Each number is 128 + 24 x the weight over its row's rms, rounded and kept within 0 to 255. Layers, rows and columns count from 0. Numbers have three digits each. The size before them is the row's rms in percent of the matrix's.

# layer 9 attention key, 256x256, rms 0.192, rows 243-255, columns 0-127
095:149148132156124111146141115125141092110116129103108135148139122143172110133080068126191106133087137129128142111142101153132135143154107102108094133166138113146114076146103130118167161148145130129090126112129122117165141131139130115178103123104130115106129189141102164135160130106122148144108119179086131113128085155121101121098098132121124127153074162129137090086102136107119156131103
094:111142135144120109070094159140144124139122129096099141131149144131095135125104076098097157143165120104140122157105148161149151117162112120101103133133125096121136155109148118164126108095167128129127132150115161112120159106103133122107149137083116180109111093090102143123090159109124131153123147148125129145134126107081113150134123123089112123136118147153125128114117126138101084125144
092:153126092115071155136151121105124124141123146117170150072101151097154122116112170180112113144141126139132132133090124064123076152117097123119131122099171110114115142135138078139175125178104133144122140103126160124108110147083114145151144125126108117120106161139133117145163116149115113136153152123159135088118124115108104115129148128130148144135156131138150136108174107062092111153101
100:070090170140128099130111111113180168098134128192122140138145167139157134150134099125144183131127096115119156145088104155094163114134139138106149118129135115091156154151070130100170134153112100132108138128100117158114133139076136113091133166122158125137160133119115109093118091179114157127133088129170128156129140131147124100124132104139159152122117124130079110133135141118087123173111
099:127160152119117165173150129114071108168164184161145140131112101146125111135161149180156121116137143132110109142136137110135148128183176112082109129156138160123135105102160116099142138086133107142155121111154110176114155167155144108129085145133170145115131107156162123106137141109101134172116115148133111117128102087164142132090127112127127126114149156075149091140112119133101122105127
100:111117124125110150160152140136100151126154138083132161154125177168117136137150049113129136140155153160115114099172107106126119104098168133114109119146135071133116093112118117123123083110127111145146155096144133130098114131109123100134089132125125144144088098148119134147159124132171150097131112129134105167127180112107109129154146126118151127171133137106111149127132122150145122146138
098:162126118106137162121128130149134123152099122147120187160122113113129128113104146110154186136111143150148112098130138148134126190169087133131120142153139104159142141113118153200144083149138126112131086152102127162133120122169154119117118117116123102180159133108135124147128156090107125151115116139161094138139130143126112143141132107127117098110142131121117154133131210151144137115134
104:115110179103143126087119114105151114185166119106088128079122158107101164098149093114141152120133160101126145103130099137128132165111192156115110160113137096127105133141119158120134152126144078133114125131163042120121135125152134151127107115130113158125122118156132102170164139113159171145132147120118149111206100134112199081132142161149141111155130116128141105093165134138179140144126
092:082140122110117156120119137125086144121114144116128164106145129118084158152114202117140113124179136129121147121123135161120147113130141139147130114133138122152173112111131100083123112153083134104139113099100134134109158144099129138140158160139142101149107130149147130096139115138149154150115118130142145127128163182210153162053110129080157141095149138089142187126141122129160120117091
098:093111122136132068063132127118099074112134081140138129134148110129093143111137052111123140115114155167118143164187139107152163134124101127138154136111136094094124156132124126158124169129105112126100126087114154102136110134136166141160113169136109161145125162126143121126110152121147086153228140095111125119108109091149092147100131130104138143110171162109121114101142095092164118092095
094:109126109143154140119110094089143109126107099147135154095157135167132104169111121129145092114108147194145127140113115124139122117151144164122115132110113148105139112100153074113119156127118155137127100123142063140172059163120112117127099163092135130087129127114148131133090144140123097125102128124134171156083097118157127124104156147071126128162152157116141123113127145147116108107091
104:137122123088126122152152119152168135121105103125125138122111120143158108090107168146107123127151108112169108113119115133112177154168137116135143079145131130127132116134144138090128117132165128133126120093166113120117111159192157148116118118121129140117135169114123133143125088150139100143100175118123143111152170124109086100161132127124105107143119150113118180154146102125132117115112
097:082152129128140184145130131123115109148133109101101070115124144136128136086123117197145103148146136127166121125127145117139135153162153141108163148116196110127097122134160149149106082143138131129148094155139094082149069135167169124140061139180104118135151090115117136104122091126145111141140159113105128085118096147087111120125086110147118134118141115079103139143131139102157128118126